config = dict(
    d_mlp=320,
    norm='rmsnorm',
    norm_place='pre',
    positions='rope',
    rope_fraction=1.0,
    qk_norm=False,
    tie_embeddings=False,
    init='trunc',
    optimizer='soap_variant',
    beta1=0.95,
    batch_tokens=32768,
)
Each number is 128 + 32 x the weight over its row's rms, rounded and kept within 0 to 255. Layers, rows and columns count from 0. The size above them is the row's rms in percent of the matrix's.

# layer 4 MLP gate, 320x128, rms 0.231, rows 214-231, columns 0-127
size [107  95 105 104 110 102 113 114 110  99 106  96  96 123 104  99  95  96]
[[151 129 139 124 142 108 138 188 153 103 173 160 105 144 176  88 137  98 153 103  93 137 174 125 147 187 187 111 120 166 121 103 159  69 150  88  39  76 104 109 137 145  66 149  97 132 128 113  75  94  85 134 121 159 107 123 149 104 142 165 138  85  61 185  83  97 206 123 109 174  61  79 129 103 143 107 161 107 116 109 155 159 125 137 134  53 105  89 147 114 109 116 146 131 121 156  77 141 150 146 152 122 170 140  99 143 120 101 118 131 126 176 158 100 116 172 157 132  90 134 170 174 123 149  81 137 134  91]
 [159 123 148 120 135 141 153  28 144 134 127 173 125 154 166 102 124 156 115 187  97 166 131  83 196 151 135 163 128  67 116 222 208 179 159 127 141 159 126 144 102 130 157 143 158 131 116 177 137 150  94 166 143 121 130 106 104 146 145  99 128 171  83 133  76 118 133 108  70 118 100 127 124 152  86 151 116 141  98 177  96 127  84 176 132  86 147 174 152  49  97 145  91 100 101 131 137 148 131 136 122 183  98 122 135 143 148  63  86 113 137 157 139 132 117 122 169 184 104  95 158 127 165 114  95 151 105  92]
 [  8 104 156 131  81 132 138 133 135 117 182 157 185 113 144 141 144 123 148  88 168 108 122 158 101 150 120 151 145 118  99  90 105  52 101  77  91 113 130 100 100 175 154 109 120  86  95  86  63  85 105 176 137 154 109 140 158 128  88 140  99  80 114 208  99 127  86 129 151 139  76 134  89 133 113 135 122  80 149 102 143 147 108 153 175 182 101 104 150 139 157 125 179 127 179 191 141 146 118  98 151 120 120 161  91 138 127 161 113 170 104 169 165  96 148 171  96 135 172 117 126 101 148 144 138 152 145 174]
 [ 16 184 182 114 125 129 165 129  92 111 108 139 117 194 123  95 146 139 124  92 153 135 141  82 139 113  69 125  97 100 174  72 131 111 136 114 131 168 114 111  70 131  76 136 101 117 170 131 116 180 174 166 156  97  99 165 114 127 141 162 129 165 139  87 142  63 133 176 110  51 129 207  95 153 126  95 113 190 130 162 122 133 170 132  94  98 112 131 140  97 146 121 130 112 138 140 130 178 135 117 134 145  60 157 135 115 127  90 140 123 119 167 111 113 160 133 105  44 145  98 143  97  93 119 114 150 170 108]
 [119  98 128 193 171 137 113 100  89 127 163 136 139  85 147  83 168  78 130 108 153 115 134  84 147 181 123 143 134 175 142  81 133  82 132 102 133 217  61 133  85 153  82 142 137 162 142 114  56 120 102 149 175 175 126 133 126 190 114 154  86  88 176 144 130  99 158 156 112 156 121 115  66 107 102 174 116 113 168 156 105 229 167  94 141 109 130 122 190 168 156 141 137  97 100 123 116 117  81 100 107 156 135 119 131  92 105 164 149 108 118 172 182 101 127 158 153 117 123 108 144 116  82 145 135 139 162 160]
 [120 124  67 198 162 132 102 122  98 124 137 144 143 152 182  63 175 118 149 127 118 131 168 143 184 130 159 131 158 139 153 151 154  92 112  81 120 122 105 161 138 133 120 100 119 120 143 211 151 149 137 106 127 139 111  95 100 130  69 157 195 137 149 125  57 200 144 141 105 120 115  65 157 127 128 169 144 129 118 146 119 123 149 198 204 119  68 108 154  80  69 152 169 113  66 158  98 122 168  97 107 126 105 111 111 123 149  96 152  90 127 120  38 100 147  96 109 131 148 156 128  98 150 161 169 129 145 116]
 [112 116  73 108 146 157  98 157 110 111 147 104  92 103 172 124  93 115 170  70 133 215 147  97 179 129  99 112 139 150 153  87 123 130 125 104 180 190 109 144 112 165 123 116 104 140 151 155 150 117 129 100 106 132 180 139  84 110 107  68 146 105 107 104  98 228 169 108 133 152 139 123 113 104 175 127 167 157 172  77 100 115  95 162  99  64 147 137 134 144 118  73 125 131 143 129  58 127 157 146 159 119 145 160 127  98 136  86  46 153 163 174 153 126 115 168 163  82 112 118 149 113 110  68  65 117 123 133]
 [137 168 140 139  96  99  60 153 122 186 191 201 109  78 129 134 113 156 160 106 124 144 174 218  89 157 166 110 104 118 153 117 120 116 141 122 115  91 104 163  86 186 126 163 126 171 159 130 137 134 154 162 140 140 117 147 154 136  90 125 119 112 114 113  93 135 150 142 133 123 147  98 100  87 170 176 109 113 178 146 126 102 132  91 165  92 104 186 139 157 100 170 131 106  96  95 150  87 121 109 177 176 186 102 116 185 168 137 191 159  53 132 128 109 122  98 168 191 117 126 128 121 104  88  62 122 162 134]
 [115 183 156 107 157 153 177 123 150 179 159 128 122 114 101 148 132 148 103 143 157 178 149 101 124 152 168 139  84  71 116 164 148  82 111 117 203 122  86 108 111 138 129  65 123  99 117 159  50 102 165 135 178 107 116 175 134 127  88 204 140  97 126 133 138  71 164 148 194 141 153 159 174  99 167  97  64 140 107 135 137 194 160 176 104 126 138 136  87 114 161 101 145 152 115 133 183  67 150 101 130 108 107 149 144 123 139 130 178 144 157 171 121 126 103 105 185 100  78 116  98 114 165 126  95 136 166 101]
 [ 66 162 112 157 123 136 184  77 105  98 158 153 164 118  96 131 119 195 147 121 120 169 128 108 122 192 118  98 112  80 126 116  92 104  82 101  81 111 135 160 116 125 107 137 131 120 144 154 134 102 131 166 124 135 134 122 178  82  84 141 101 156 101 152  88  99 138  90 147 152 122 156 114 109 109 157 126 171  84  89  96 139 152 164 162 116  97  48 121 113 105 220 133 113  69 101 126  84 168 131  25 126 114 118 148  92 164 139 189 131  89 115 107 107 147 101  86  87 119 156 111  90  76  74  87 111 139 132]
 [175  94  50 146 167 129 189 145 123 109 149  93 153 163  93  75 156 135 141 115 109 147  98 123 113  89 133 161 173 196 150 172 134  73 171 161 148  70 106 118 182 108 152 104 116 173 139 122 144 145 139 172 125 105 152 142 148 150 108  98 159 112 172 165  78  91  88  89 154 135 106 165 125 149 103 109 130 144 107 146 189 175  84 133 116 113 141 170 159 137  74 104 130 131 156  64  97 180 187 109 111 130  99 101  96  64  93 106 164 130 112 111 122 161 145 117 119  88 128 159 140  61 107 179 100 128 174 157]
 [ 44 108 138 135  86 155 139 147 139  56 118 135 114 108 146 163 142 143 126  95 172 160 100 172 124 165 105 102 116 109 113 138 147  84  73 127 160 119 117 145 145 133 109  99 105 118 119  97 101 140 164 190 112 109 122 210 112  74  94 159 103 147 134 133  70 144 149  84 127 121 123 104 110 152 151 156 119 143 113 160 107 104 122  68 130 112 162 149 193 167  89  96 147 150 159 112 122 147  97 165 131  91 118 132 208 129 145  74 124  97 120 121  98 134 187  66 136 100 159 127 168  59 156 103  29  78 133 143]
 [129 122 142 110 134  63 111 113 178 136 149  98  77 110 119 121  70 136 125 203  69 130  58 105  68 183 115 150 127 108 114 116 172 119 121 111  79 111 168 117  89 124 146 168 156  91 226 172  92 135 155 130  85 152  92 156 116 102 141 157 127  79  54  87 149  93  92 148 139 160 173  98  73 135  91 141  99 102 116 109 142 118  90 147 142 106  97 120 141 107  89 152 152 122 104 188 125 169 107 175 160  73 103 149  82 136  99 117 123 132 114 122 122 167  97 140 159 135  78 153 164 129 148  92  90 116 100 101]
 [189 118 134 120 160 119  95  71  51 139 118 106 113  86 199  99  86  85 166 110 159 176 158 149 119 122 136 182 163 136 125 136  67 160 149 153 159 114 170 107 119 138  74 173 139 131 152 128 132 122 150 152 156 128  35 135 173 109 124 156 107 174 162  99  85 123 109 199 131 170 156 149 140 135 144 104 109 158 153  92 126 147 155 100 116  92 162  95  94 166 114 140 145 158 132 141 135  86 150 204 110 174  84 175 147 150 152  98 102 140 124 113 126 140 122 161 135  82 112  83 176 102 175 100  63 120 160 128]
 [108 117 112 152 115 147 160 148 146 136 153 121 121 175 138 130 136  94 121 112 172 149  98 128  71  97 179 133 124 115 142 165 178 174 182 129 114 127 157  97 163 146 164 124 178  27  85  90 173  96 203 138 113 127  90 208 150 138 162  67  92 156 133 124 181 100  98 137  97 115 129  93 145 134  84 181  79 150  97 167 184 147 154 141 139  62 130 130 106 117 129 101 136 111 100 132 123 107  63 184 145  88 128  98 140 119 130 153 158 129 163 152 153 164  91  62  83 148  90 153 148 131 134 143 130 122 160  89]
 [138 128 136 167  86 143 127 116 123 146  92 156 205  87 120  95 108 146  99 140 139 132 144  82 147 140 133 128 135 118 125 129  97 131 121  57 106  78 161 134 147 134 198 128 119  92 106 121 117 154 108 133 145 109 134  87 113 118 121 160 103 106 143 151 105 164 165  82 149 110 103 150  80  53  77 100  75 126 219 110 147 117 155 133  63 112  88 106 133 158 132  85 123 142  65  69 156 124 173  98 148 153 167 125 146 132  88  72 144 123 146  84 125 132 144 106  20  62 110  96 131 168 102 187 129 113 139 156]
 [128 161  50 203 109  72 142  90 154 126 154 123 115 146 158 162 135 170 145 145  73 145 175  75 144  63  99 110 115 104 166  57 118 129 150 148  94 104 174 129  79 147 141 137 114 161  71 114 136  87  60 163 104  84  94 102  92 120  59 135 122 102 111 103  88 133 130 151 165 135 110  97 110  97 137 119 133 102 134 140 125 127 141 150 129 164 111 123 119 116 108 107 154 180 146 139 125 147 188 168 126  75 208 118 132 105  95 125 142  82 125 166  63 150 119  97 113 129  93  80  89 145 169 149 108 118  70 163]
 [108 131 137  76 142 144 159  94 107  98 156 123 151 118 110 136 161 111 135 199 101 174 166 146 122 134 171 140 175 144 110 156 172 129 170 174 178  82 108 140 112 109 135 197 211  82 139  89 123 120 136 138  80 152 163  70 121  63 143 133 119 146 134 162  80 161 130 107 176 119 109 143 148 156 182 171 163  96 136 204 161 173 114 120 104 118  60  87  94  75  92 162 160 146 170 168 163 110 132  99 142 135 156 126 166 109 124 153 140 141 129 162 143 135 129  94 168 192 105  59 115 154 131 134 145 105 143 140]]
# layer 4 MLP up, 320x128, rms 0.217, rows 214-231, columns 0-127
size [114  95 107 107 107 100 107 112 106  97 109 105  98 117  89  95  96  99]
[[138 105  93 144 154  80 135  78 173  69  95 124 142 150 139  79  93 150  95 114 132  98 137 129 158 106  94  67 119 152 107 114 133 171 182 113 139 149  86  93 114 112 138 124 171 110 150 143  98  97 109 157 145  93 110  80  74 164 103 134  86  72  89 101 126 147 148 188 124 104 154  89 195 112 125 164  81 122 169 109 110 144 154 125 157 109 113  86 150 107 129  71  95 192 104 146 107 152 204  95 166 100 102 105 111 190  90 163  91  54  86 150  87 145 129  81 114 150 146 113 134  95 122 133 112 185 164 130]
 [ 84  85 121 100 102  86 127 105 138 114  86 113  95 136 136 105 140 114 115 166 148  99 124 137 138 107 134  84 119  92 135 125 108  96  97  86 162 138  98 104 153 122 101 214  96 111 132 145 124 141 144 161 177 119 116  57 130  93 160 144 164 172  87 118 124 127 128 120 101  38 169  97 144 111 107 130 130 137  89 103 171 120 129 122 112 107 116 106 100 105 135 169  69 209 119 147 126 151 106 143 135 106 147 168 118  78 137 123 131  99 131 127 203 186  63 166 109 166 190 137 123 147 169 165  31 188 114  76]
 [118 179 117 127 199 111  88  97  77 198  58 198 117 152 127 123 140 114  86 157  53 183  84 144 126 126 164  83 117 148 116 187 112 167  95  91 103 114 133 156 145 111 126 164 136 110 188 169 165 156 158 118 111 148 110 132 144 129 148 172 103 107 177 114 147 132 154 132 129  81 128 162 158  70  97  79 172 163 163 170 142 123 142  98 111 125 102 138  52 132 114 168 129 119  89 130 133 121 132 127 126  90 173 132 148 106 105 188 145  58 149  87 170  86  87 109 142 135 155 174 124 129 158  98 102 132 126 113]
 [109  75  69 136 100 128 151 185 173  89 125 108 113 135 115 137 166 139 109  92 130 162 137 160 126  97 124 117 150  94 117  83 176  88 230 111 142 113 193 140 193  76 130 198 112  93 109 152 120 127 121  98 114 144 148 109 135 100 142 141 143 145  91 150 161 139 184 155 122 163 190 133 169 119 144 109 141 217 106 178 119 163  50 182 116 168 173 148 109 100 124 113 124 124  91 116 163  54 107 104 126 100 178  91 166 161 144 148 111 127 127 104 127 167 125 112 140 137 113 157 146 122 139  91 102 110 119 172]
 [ 86  97  74  96 155 137 143 141  85 132 108  71  82 146  83 126  36 184 120 124  81 167 189 163  68 166 158 122 124 136 124 128 173  95 155 121 121 141 105 156 119 157  87  92 107 160 146  96 154  53 102 108 109 174  85 139 182 163 106 155 153 180 111 213 158 132  65  95  84 132 157  70 119 154 100 102 108 143 176 159 116 129  96 122 126 120 114  65 119 104 137 111 138 156 139 137 138 119 116  98 133  85 141 167  72  87 110 153 127 115 164  84 127 137 124 116 113 122 153 134 110 150 125 121 139 160 187 141]
 [127 133 159  48 135 121 162 128 172 108 140 179 181 166 123 147  67 144 141 113 140 132  84 153 118 228  67 128  81 122 155 109 156  84 139 109 155 150 126 102 116 127  97 127 140 146 190 176 161 106 132 162 163 161 118 162  92 157 177 142 106 144  57  97 116 106 145 127 168 140  87  81 137 112 150  70 190 102 148 124  33 106  75 134 166 124 142 111 131 130 115 112 104  97  82 132 134 123  70 113 139 161 132  73 165 162 109 119 112 128 171 143 120 123 140 167 149 147 183 169 138 129 106  91 127 111 129  91]
 [116  55 114  84 177 147 117 154 167 150 138 136 148 148 120  95 159 132 126 124 123 131  90 128 125 141 129 160 120 106 180 142 121 183 134 106 147 161 176 149 117 133 136 112  81 122 163 133 121 143 144  91 176  80 100 183 111 143  69  69 177  79  91 156 129  82 108 119 164  34  98  85 161 193 156 179 146 159 139 162  82 174 129 102 189 138  95 143 148 154 103 132 145  99 126 176 125  88 111  83 154 127  99  64 163 138 110  83 157 107 104 136 166 143 122  80  91 127 116 170  95 152 163 128 110  80 134  77]
 [181  70 139 104 118 150 117 111 135 136  90 141 126 127 140 114 113 127 164 108 104 150 124 111 140 136 132 118 149  81 210 112 170 101 141  74 164 111 119  96 104 135 176 163 162 110  61  50 126 156 163 135  62  88 137  96 127  93 109 141 135 160  87 153 186 105 165 119 136 150 139  58 136  82 134 168  92 110 128 115 158 180 169 113  96 146  50  91 133 131 124  92 102 109  75 107 126 134 173 111 115  34 131 167  81 175 172 176 137 161  94 156 131 142  96 128 127 128 136 154 115 107 132 134  71 102 139  87]
 [169 116 181 112 118 134  80 171 113  84 145  91 179 117 102 103 137 126 118 155 135 117  97 130 161 162 132 141 119 101 126 132 165  98 120  96 132 110 152 157 136 143 137  98  84 109 122 115 169 147 154 122  99 130 171 106 182 157 133 166 158 210 119 196 107 148 174  89  80 144 132 119 129 140  74 101  91 130 103 146 142  61 147  74 114 130  56  83 110 197 157 115 123 142 141  74 123  94 101 109 123 152  71 199 133  66 139 156 117 117  47 114  87 152 180  97  98 164 155 142 156 147 101 139 137 132  88  79]
 [ 77 126 133 152 117 108 136 122 125 122 100  90  84 114  72 180  56 137 153 148 145 134 139 129 157 148 104 118 108 162  75 118 171  97  63 198 108  88 155 108 148 137 160 107 192 153 119 145  91 151 132 136 124 110 103 116 112 120 136 145  87  93 152 121 156  56 115 190  80 143 186 104  97  95  94 142  81 165 178  89 106 107 137  85 151  95 112 137 173 139 136 173 150 121 101 184 117  74 105 129 120 108 158 128 108 112 102 117 167 196  89 133  82 137  97 150 158 117 179 112 150  91  89 116 183  91  65 115]
 [139 131  85 138 192 135 100 118  86 138 174  96 148 118 108 105 107 131 117  99 121 159 120 234 105 104 104 148 133 118 128  61 104 135  98 116  89 123 146 118 146 150  93 136 189 109  83 148 118  73 214 124 167 137 176 128 114 181  86 116 122 128 128 152 169 105 159 132 134 119 129 172  68 174 101  54 111 168  70 124 133 120 109 131 117 193  81 119 150 129 124 159 206 147 116 143 121 140 145 148  91 134 110 109 142 121 159 135 151 138  77  67 124 133 119 175  97 156 157 164 142  93  83 150 158 102 115  65]
 [ 60 173 126 160  73 105  95 173 167 173 112 141 149  83 117 104 112 139 136 136 175 143 144 134 151 150 121 116 120  34 210 133 111 122 144 107  52 110 161 113 184  78 143 124 146 112  87 118 131 152 146  84 141 127 101 135 146  88 127 125 112 121 187 133 106 144 126 125  95 120 117  85 107 144 122  73 167 198 100 135 112 135 102 132  99 111 106  73 121 134 150 156 121 169 172 156 158 157 117 164 177  93 149 104 160 155 176 158 181 122 115 141 158 114 108  70 114 192 128 162 102  59 166 150 171  89 126 121]
 [118 175 157 149 126 105 134 130 118 224 107 177 125 158 103 170  45  67 104 121  79 131  69 146 131 212 105 100 139 106 174 162  71 111 140 123 157 112 118 157 124 110 126 133 147 149 112 162 118  91 171 173 151 129 116  98 129 167  99  92 107 108  89 180 117 146 142 126 125 114 147 155 106 178 121 176  79 124 135 147  83  89 208 139 131 145 138 165 105 102 123 192  81 153 168  70  88 109 114 123 108 130 111 168 109 122 163  84 103 154 164 144 125 135 153  89 159 147 123 138 159 150 141  94 132  70 156 156]
 [125 134 111 111  69 145 111 123 133 169 126 147 154  76 127 123 119 102 160 140 113 107 106 185  84 142  67 138 118 145 128  67 143 138 166 108 155  83  90 179 163 150 105 139  27 119  99 132 100 217 125 121 107  72 153 139 146 140 158 122 166  85  82  28 114 168 131 172 119  91 177 110 106 105 134 124 127 103 131 152 184 154 133 127 134 163 137 107 138 154 168 100 145  98 143 121 112 116 107  62 152 165 153 147 173 111 132 106  76 130 103 106 122 153 127 150  80 156 153 164 205 124 131 163  87 143 111  91]
 [164 132 170 163 115 108 157 154 161  99  88 133 137 148 139 133  64 188 108 147 131 141 135 154 127 132 119  74 145 110 134  79 110 167 119  73 171 140 108 177 161  90 171 121 119 126 145 150 138  96  88 121 140 109 127  74 161 164 110 180 146 177 144 127 121 161 131  81  80 133 176 144 131 125 180 113 164 111 165 119 114  84 128 131 194 135 179 124 134  87 165 188 171 153 126 124 150 181 115 202 121 145 123 130 153 147 150 181  90 103 124 146 114 121 155 105 182 196 156  91 137 198 186 152 151 120  61 167]
 [151 198  98 125 104 136 179 182  85 145 213  84 145 151 111 124 101 177 125 123 175 143 168  92 116 109 113 196 157 143 175  95 128 102 150  77 112  91 144 185  88 144 135 157 168 149 129 178 142 115 131 105 144 126 132  93 158 136 145 135 163  92 122  87 114 154 188 127 116 136 173 166  86 146 136 114 113 109 114 132  74  57 146 156 127 152 104 109 113 117  78  88  99 101 129  67 154 113 146 160 155  92 155 132  96 132 167 171 201 151 149 131 143  77 166  98 151 132  82 162 138  69 142 145  77 108 113 130]
 [125  98 136  78 120 181  75 122  93  91 111  55  83 151 151 149 149 117 150 139 137 140 113  97 136 119  80 119 128 128  81 148 167 110 146 107 154  69 186  98 134 175  68 134 119 124 110 102 111  60 143 147 117 118  47 104 109 191  90 129 151 187 140 114 116 141 141 134 130 120 140  67  91 126 114 163 133 106 112 181  72  41 133  92 189 179 166 140 137 102 151 137 196 150  93 130 163 133 164 150 113  95 122 137 122 157 172  90 126 132 107 167 187 124  97 137 117 137 197 105 103 109  89 126 136 133 133 124]
 [ 96 149 147 124 126 124 166 118 105 119 186 152  92 127 150 180 141  94 163 176 140 136 149 179 154 121  91 208 139 139 119  48 177 117 134  65 102 143 116 165  70 105 168 165 116 183 161 102 147 146 148  99 118 103 179 109 112 204 101 122  85 116 115 145 146 121 114 134 108 127 111 169  98  98 113 121  90 177 109  87 113 125 178  99 156 142 158 134  65  95 131 105 106 124 147 152 193 119 175 184 139  85  83 121 127 179 135  80  95 151  76 133 175 158 149 116  86 129  70 118 136 166 148 152 110 160 109 145]]
# layer 4 MLP down (transposed), 320x128, rms 0.217, rows 214-231, columns 0-127
size [107 102  96 100  96  99 101 103  99  96 109  94  93 104  97 105  96  98]
[[164  88 116 115  92 113 114  79 171 101 207 150  73 193 129 126 153 132 126 143  84 140 116 124 160 146  96  79 157 136 140 120 112 166 148  83  88 126 118 110 130 127  86 137  87 103 130 161 134 123  54 140  60 220  46 116  77 139 173 181  82 105 134 144  92 131 104 191  99 142 108 102 140  77 129 129  93 121 162 104 154 171 185  98 102 133  88 120 141 128 125 115  98  96 133 136 125 132 186 108 110  97 177 127  97 113 120 125 107  68 128 138 133 118 133 127  97  81 175 101 143 114  98 178 127  88 135  99]
 [114 161 100 109 113 175 112 147 156 128 102  64 130 126 111 155 131 131 143  79 161 145 153 100  48 132  50 177 158  99 137  90 135 103 155 117 111 166 177 118 117 138 131 174  92 175  82 118 135 144  93 146 174  98  97 162 112 178 127 117  88 111 108 173 108 108 106 137 138 114 152 128 120 133 123 105 104 112 135 108 156 134 103 104 134 144  43 115 166 124 184 104 107 140  36 125 199 112  86 218 157 132 124 116 129  96 141 112 130 166  45 132  97 125 146 113 148 171 159 133 182 154 122 163 111 132 176 167]
 [156 158 129 150 109 108 139 162 135  81 139 121 129 156 109 157 155  67 140 197  94 105 182 105 134 122 117 148  79  82 131 127 101 166 127 121 112  78 120 137 108  87  88  85  99 116 179 135 138 158 113 167 109 118 168 151 124 123 113  94 187 138 169 112 138  77  93  39 153 205 158  99 134 111 102 128 104  95 136 151 125 115 168  97 164  69 133 111 144 118 138  92  67 197  85 158  53 151 147  98  90 116 111 183 153 107  74 118  98 119 120 124 135 158 134 113 140 100 142 136 107 212  74  99 108 124 104 127]
 [135 108  99 114 125 116 174 120  99 154 122  60  72 144 192 105 140 114 118 157 107  97 179 139 137 118 136 145 196 216  85 128 159  83 106 153 183 144 142 117 105 197 141 183 143 162 120 114  98 136 135 132 148 134 119 190 122 126 187 125 165 129 158 107 134 122  87 164  82 118 109 109 128 168 135 157  61  64 162  90  96 132 149 186 147 107 107 135  92 111  68 189 170 117 148  81 157 177 176  90 117 119 140  83  86  99  95 151 156  99  90  99 151 148 140 137 124  93 120  98 135 146 156  90 143 120 109 133]
 [115 148 150 131 148 107 148  88 145 148 211 101 132 148 102 107 140 154 152  79 171 140 140 112  78 145 145 160 138 190 102 164 108 125 100 193 145 123 192 187 150 100 174 105 167 171 125 160  52 158 117  55 153 134  90 148 128  90 175 104 105 149 142 145 180 107 154 186  52 141 145 114 117  99 141 121 104 163 137 163 112 111 105 121 144 139 122  63 190 128 124  98 133  90 121  77 177 127  83 213 100  88 126 113  99 171 159 118 138 145  89 165 132 136 149 126 139  95 125 156 101 119 129 124 149  93 133 145]
 [ 91 149 149 153 179 153 144 125 126 148 130 173 117 146 127 105 160 168 108  99 108 153 128 186 170 167 152 190 171 162 139  75 214 135  96 137 142 147 125 109 167 133 103 210 103 176 174  91 101 212 141 139 130 189 132  99 119 105  97 153 111 101 132  97 112 146 181 146  58 142 102 168  90  99  57 131 155  89  84 121 112 101 112 152 141 103 158 146 153 105  62 138 110 154  99 124 201  86 142 156 167 170 105 128 162 148 129 117 122 167 148 158 157 128  95 144 124 119 138 100 125 137 115 146 144  97 140  82]
 [127 169 112 123 140 193 110 131 125 179 148 138  85 152 138 166  86  62 122 124 113  65 148 161 169 148 119 128 185 106 131 134 114 157 166  87  97 148  66  96  48 114  95 116 113  95  81 165 148 175 103  62 144 143 106 194  87 152 148  88  93 153 131 194 129 128 126 117 198 157 211 118 139 136  98 105 112  78 145  78 152 151 151 127 130  46 128 159 132 142 129 146 127  89 163 110 155 120  58 126 176 118 123 106 134 146  95 122 149 116 153 111 146 148 139 142 128 113 112  98  95 115  70 153 115 131 100 108]
 [113 117 140  92 184 108 192 156 102 122 186 127 181 103 107 101  94 127 126 109 153 154 102 127  75 130 152 124 147 147 184 137 178 153 137 168 153 106  73 131 126 124 120 145 143 157 170 117  86  80 191 114 191  89 126  54 160 100 157 158  62 120 101 135 110 152 105 131 144  69 113 110 103 138 161 146 147 137 140 125 118 140 140 183 102 193 180 129 157 111 115 147 111  95  52 133 149 121 123 148  60 100 165 101 143 179  92 164 136 176 180 112  62 125 166 141 108 145 142 160  81 107 163  96 133 140 110 126]
 [104 164 187 152 120 111 201 158 162 117  80 190 133 146 123 130 116  59 116 136 142 105 123 130 126 117  94  81  93 127 145 181 115 135 128 129 112 147  90 122 138  74 113 147 144  56 127 134 179 170 126 127  96 117 166 150  92 117 119 140 107 101  90 164 103  69 144  50 175 148 184  78 143 150  79 109 137 131 111 105 121 139 135 141 104 175  80 144 215 183 116 163 107 108 141 119  96 126 142 142  77 137 153 156 179 174 103 153 112 163 123 119 174  82 113  71 137 161 115 188  92 113 138 117 130 136 174 164]
 [135 132 108  86  72 118  97 108 151 148 115 133 124 129 130 161 165 134 153  64 161 155   0 132  91 138 164 122 119 115 165 129 186 166  88  86 110 122 142 116 106 108 181 161 148 144 152 102 135 100 112 149  86 132 171 169 146 131 122 153  64 163 113 167 147 139 101  95 153 192 120  87 137 123 134 143 127 121  86  48  76 144  89 219 169 126 170 100 126 126 149  89 137 148 118  93  72 112 107  80 113 145 133 101 110 162 138 137 140 120 166 112 144  97 136 134 204 122 149 183 127 145 146 128  91 113 142 103]
 [163 140 105 139 118  41 123  95  87 144 116 148 103 140 131 155  87 147  99 137 156  94 117  76  67  90 158  95 105 155 109 155  89 177 181 159  99 116 130 173 114 150 169 169 124 139 123 153 129 105 196 105 181  63 134 144 137 147 128 117 160 129  47 142 131 108 176 154  85 125  90 159 119 116 154 123 155 144 102 126 139  94 106  89  98 186 156 134 182 153 168 133 158  50 159 154 144 155 164 154 136  85 130 129 147 108 162 120  96 164 127  99  98 116  86 160 145 122 117  91 102 111 165 149 158 221 159 162]
 [131 125 102  89 184 169 124 132  83 115 206 105 104 148 142 125 151 117 116 152  68 108 130 168 150 109 119 120  93 130  55 141 114 155 157 146 130 119 210 127 190 147  99  85 114 164 110  86 113 142 125 118 131 124 114  85 162 115 148  57 179  96 125 114 119 137 147 128  96 157 150 136  72 117 157  96  92  66 127 126 144 164 120  94 136 185 130 154  99 126  88  39  95 128 125  95 102  85 148 173 146 188 157 111 137 103 159  88  94 120 156 114 109 192 172 125  54 104 116 131 129 139 102 157 153 173 131  84]
 [148 165 139 122  83 152  90 126 146 132 126 149 164 124 108 127 172 135  66 147 183 183 112 134 128 190 159 120 134 193  98 140 114  58  58 124 140 137  81 152 147 133  49 119 186 179 154 123 126 101 142 158 107 121  94  50  64 111 183  89 113 140  83 101 140 105 114 164 131 123 183 144 101 181 171 103 115 147 109 144  73 140 112 123 115 166 167  96 122 138 184 146 103 104 100 101 213 145 124 121 161 111 174 133 174 140 119 139 113 114 110 126 168 170 133 141 142 184 139 105 124 112 104  96 139  90 137 136]
 [115 129 149 153  94  98 166  64 148 122 146 125  93 111 154  78 133 148 103 109 158 153 155 120  99 119  95 208 123 151 170 147 126 142 135 175 136 152 114 127 141  86  98 157 128 161 192 151  51 129 136 120 134 106  73 144 147  84 159  82  62  99 159  69  45 131  91 158  58  90  78 128  97 152 150 146 144 143 147 150 113 153 104 172 167 160 173 111 140  68 110  66 145 108 110  99 153  92  86 186 122 117 116 125  76 166 164 112 133 188 164 167 140  96 103 110 130 136 112 129 114 109 146  98 114 119 118 153]
 [ 76 134 102 167  95 166  80 141 199 144 146  91 128 147 111 196 144 100 103 156 160 156  50 108 115  87 167 135 117 156 186 111 167 128 116 115 130 133 138 108 172  79 154 121 210  78  90 120 130 114 110 143 137 129 101 154  56 127 134  85  56 153  75 138 114 120 131 135 122  94 152 114 163 127 123 118  52 107  86 161 154 157 131 117 121  33 130 131 111  80 107 131 150 130  92 165 182 105 122 168 130  84  97 127 161 153  68 152 105 120 114 117 107 137 122  83 105  90 136 109 124  97 110 145  85 104 150 122]
 [127 124 162 112  96 137 181 149 102 184 123 108 155 139 105 160 131 117 110 189 132 178 117 122 160 114 116 186 154 146 162 138 149 112 131 151 175 165 136 173 178 133 146 124 157 100  94 100 218 117 109 171  59  70 140  73 124 134 119 138 151 112 104 116 122  49 157 121 168  94 174 151 116  43 149  97  89 115 146 150 154 148 148 158 117 162 129 130 128 147 158  88 152 107 144 148 105 119 103 213 152 107 142 164 141  76 129 172 128 195 122 117 155 120  98 137  84 113  93 135  95 106 169 181 144  80  83 136]
 [136 200 161  96 134 151 144 132  96 126  98 121 142 133  85 119 111  66 104 105 179 137 181 107 137 129 134  99 133 112 132 121 142 105 142 106  93 140 116 138 164 163 138 150 125 117 225 107 134 134 159 126  91 146 223 181 132  56 135 130 111 135 163 186 148  96 118 151 110 156 138 169 125 110  97 119 181 156 145  56  98 101 118 128 119 143 132 176 101  95 140 145  57 171 149 131 115 144  94 110 115 132 114 125  91 148 128  79 114 159 133  84 151 101 138 151 122 103 192 182 114 146 153 150 109 119  91  11]
 [129 134 118  71 179 125 181 179  54 154 111 136 101 114 121 101 148 153 131 102 134 149 174  87 111 139  96 148 137  72 119 134 116 143  84 129 102  73 126 142 122 148 122 125 139 142 123 135 157 138 117 118  55  70  82  67 142  76 140 126 131 168  97 176 119 154 137 113 123  69 150 110 119 170 168 189 148 164 124 157 181 169 128 141 102 146 129 126 177 122 108 148 112 135 128 150  90 144 115  98  97 152 131 174  27  65 123 151 186 124 170 105 141 158 166  68 142 160 120 175 185 168  94 116 113 143 100 157]]